config = dict(
    head_dim=64,
    norm_place='pre',
    positions='rope',
    bias='none',
    parallel_block=False,
    lr_mult_up=1.23,
    lr_head=0.00615,
    final_lr_fraction=0.1,
    doc_mask=False,
    train_tokens=129600000,
    dataset='wikipedia_en',
)
Each number is 128 + 24 x the weight over its row's rms, rounded and kept within 0 to 255. Layers, rows and columns count from 0. The size above them is the row's rms in percent of the matrix's.

# layer 3 MLP up, 320x192, rms 0.242, rows 312-318, columns 128-191
size [ 92 105 105  98  91  89 103]
[[134 124 117  98 144 111 147 108 158 128 194 118 125 104 139 153 142 141 136 126 138 107 157 129  94 154 151 145 130 118 161  99 124 155 151 107  92 128 136 160 155 161 162  75 166 112 188 156 110 117 147  97  87 147 106 127 105 137 140 138 107 145 105 126]
 [105 125 145 145 146 133 130 120 102 120 165 172 161 139 157 161 100 106 133 170 120 111 152 155  86 120  92  84 128 164 112 107 133 138 141 174 154 132  83 175 127 112 111 139 151  94 134 153 123 119 115 115 144 158 130 129 119 206 129 131 126 105 145 135]
 [ 89 155 125 132 178 152 175 158 122 150 145 145 138 163 128 105  94 116 146 143 144 126 162  94  86 184 163 143 108 142 134 147 177 129 135 142 125 181 140 110 144 122 116 124 128 111 118 146 119 148 125 142 125 129 125 108 114  98 150 152 112  84 101 125]
 [111  70 140 109 141 117  65 133 157 114  96 151 120 107 120 117 109 157 145  93 125 139 157  66 113 146  81 110  78 116 155 115  72 121 128 147 121 126 125 120  87 131 104 123 129  96 104 106 126 126  89  83 104 127 134 160 104 107 147 127 106 132 152 162]
 [135 117 151 115 104 129  88 149 155 127 115 169 150 130 115 111 142 114 117 118 109 128 108 127  98  97 104 109 133 155 135 152 115 118 102 137 128 154 116 177 159  99 104 118 179 157 118 130 166 133 139  89 120 146  93 196  91 111 151 143 126 108 134  85]
 [122 137 145 122 110 155 149 160 154 172  99 135 126 127 170 129  96 113 142 178 143 102 169 104 129 138 110 107 100 140 134  94 132 111 138 148 143  81 153  81 110 109 117  84 104 106 152 133 110 170 134 131 116 138 149 108 156 145 165 141 145 134 134 110]
 [120 118  99 144 118  84 123 147 130 124 134  95 126 117 104 164 131 154 172 183  99 109 137 159 118  96 147 138  96 129  94 131 156 101 137 133 132 128  90 101 118 117 127 134  96 162 144 108  84 177 147 135 163 125  86  86 129 130 102 159 123  99 129 121]]
# layer 3 MLP down (transposed), 320x192, rms 0.143, rows 312-318, columns 128-191
size [ 92 100 108  94 102 100 105]
[[170 101 114 151  88 156 100 101 158 148 134  94 148 199 162  91 104 162 140 176 164  96 151 103 175 131 121 135 133 110 126 149 154 138 113 117 119 112 143 137 148 105 116 125 151 148  98 113 135 140 143  83 178 149 131 168  94 132  89 160 135 124 161  81]
 [ 98 126 117 149  94 150 143 142 114 121 131 155  82  96 120 137 135 127  96 140 174 178 131 142 135 130 121 155 112 147  81  82 167 161 137  91 122 127  93 158 162 114 163 125 142 162 118 104 129  84  93 125 143 124 147 126 127 117 140 169 117 113 153  78]
 [ 86 119 187 124 170 122 117 143 132 142 131 116 135 124 130 159 138 115 164 119 134 126 128 132 123 134 105 139 148 165 113 146 149 126 146 186 148 147 119 135  81 107 115 136 134 124 113 144 123 117 120 106  95 138 125 116 130  99 156 105  83 106 112 102]
 [171 124 125 117 101  70 159 130 135 135 123 182  90 142 142 127 158 146  93 162 127 141 156 148 160 158 113 158 163 117 112 158  96 144 140 125  97 105 114 160 157 106 163 143 133 147 172 117 141 122 132 143 133 125 131 132 130 153  66  61 131 116 106  74]
 [117 172 117 127 133 114 164 125 169 134 136 123 145 120 158 104 147 159 107 140 132 105  87 162 135 111 129 119 148 132 106 145 122 119 161  91 119 124 124 190 151 130 108 124  86 156 162 136 139  79 160  81 145 122  70 148 150 142 133 119 104 142 163  76]
 [185 125 126 149 130 105 119 161 132 121 133 119 111 142 119 109 148 106 116 162  84  95 128 110 132 172  88 151 139 109 129 125 117 145 101 142 138 129 189 179 115 162 124 126 106 149 114 114 110 180 108 144 102 159  95 134 104 117 140  83 148 131  99 137]
 [117 150 135 133 122  94 122 134 112 103 105 124  93 128 149 128  92  86 139 130 152 102 116 154 146 112 130 126  86 108 140 104 127 102 124  96 134 168  83 164 115 157 119 144 133 182 120  89 180 132 111 136 127 145 118  95 140 134 134 118 158 138 141 127]]
# layer 3 MLP gate, 320x192, rms 0.233, rows 313-319, columns 128-191
size [100 102 101 102 100  99  98]
[[139  88 122 138 126 124 108 156 148  79 106 116 137 121 145 145 120 154 125  69  88 128  99 116 121 147 174 154 119 115 129 119 128 100 128 128 135 116  94 108 147  97  99 145 125  67  70 131 119 117 111  94 136  94 106 105 144 108 126 146 138 150 134 128]
 [139  95  75 100 162 132 134 126 147 113 123 124 111 138 142 159 119 155 133 111 145  85 130 146 161 130 117 191 126 123 132 109 125 170 149  91 119 121 114 121 135 156 133 126 139 115 135 147 119 178 117 125 114 117  65 111 127 108  77 122 120 156 131 168]
 [125 127 151 127 103 131 106 128 139 134 111 139 133 143 141 113 120  93 139  88 105 126 104 152 122 177 117 137 126 145 140 104 152 111  99 124 105 116 131 105 132 174 120 123 150 165 133 130 152 116 129  99 153  94 160 142 109  95 147 135 157 166 117 110]
 [133 114 157 163  86 171 101 174 111 141 108 129 138 124  97 104 133 137 100  95  85 124 118  79 161 115 165 123  83 163 122 124  97 156 129  75 133  74 148  99 151 133 133 145 159 149 147 167 144 160 143 145 123 167 152 168 136 107 188 142 148 140 135 130]
 [ 90 132 137 119  70 128 126 134 105 177 100 132 104  84 116 104 130 148 134 161 130 128 119 117 158 114 136 112 118 101 120 114 104 144  79 125 167 127 139  63 135  99 146 102  89 120 159 138 161 155  90 151  92 155 105  87 123 144 115 113 164 170 133  77]
 [ 87 131 120 128 127 160 153  96 147  99 150 125 132 181 173 159 154 143 157 164  92 120 156 130 122 116 136 187 127 157 110 146 105 108  92 140  93 125 116 140 132 108 141 141 133 112 158  80 106 127 175  88 111  80 146 117 105 146 137 137 113 125 139 143]
 [116 113 121 117 124 121 116 143 107 172 134 148 122 127 127 137 114  88 160  68 154 137 143  91 146 138 119 130 177 157 171 123 118 168 140  98 125 143 142  64 146 135 132 127 161 141  81 150 126 119 148 107  98 143 122  93 116 155 105 119 112  95 152 127]]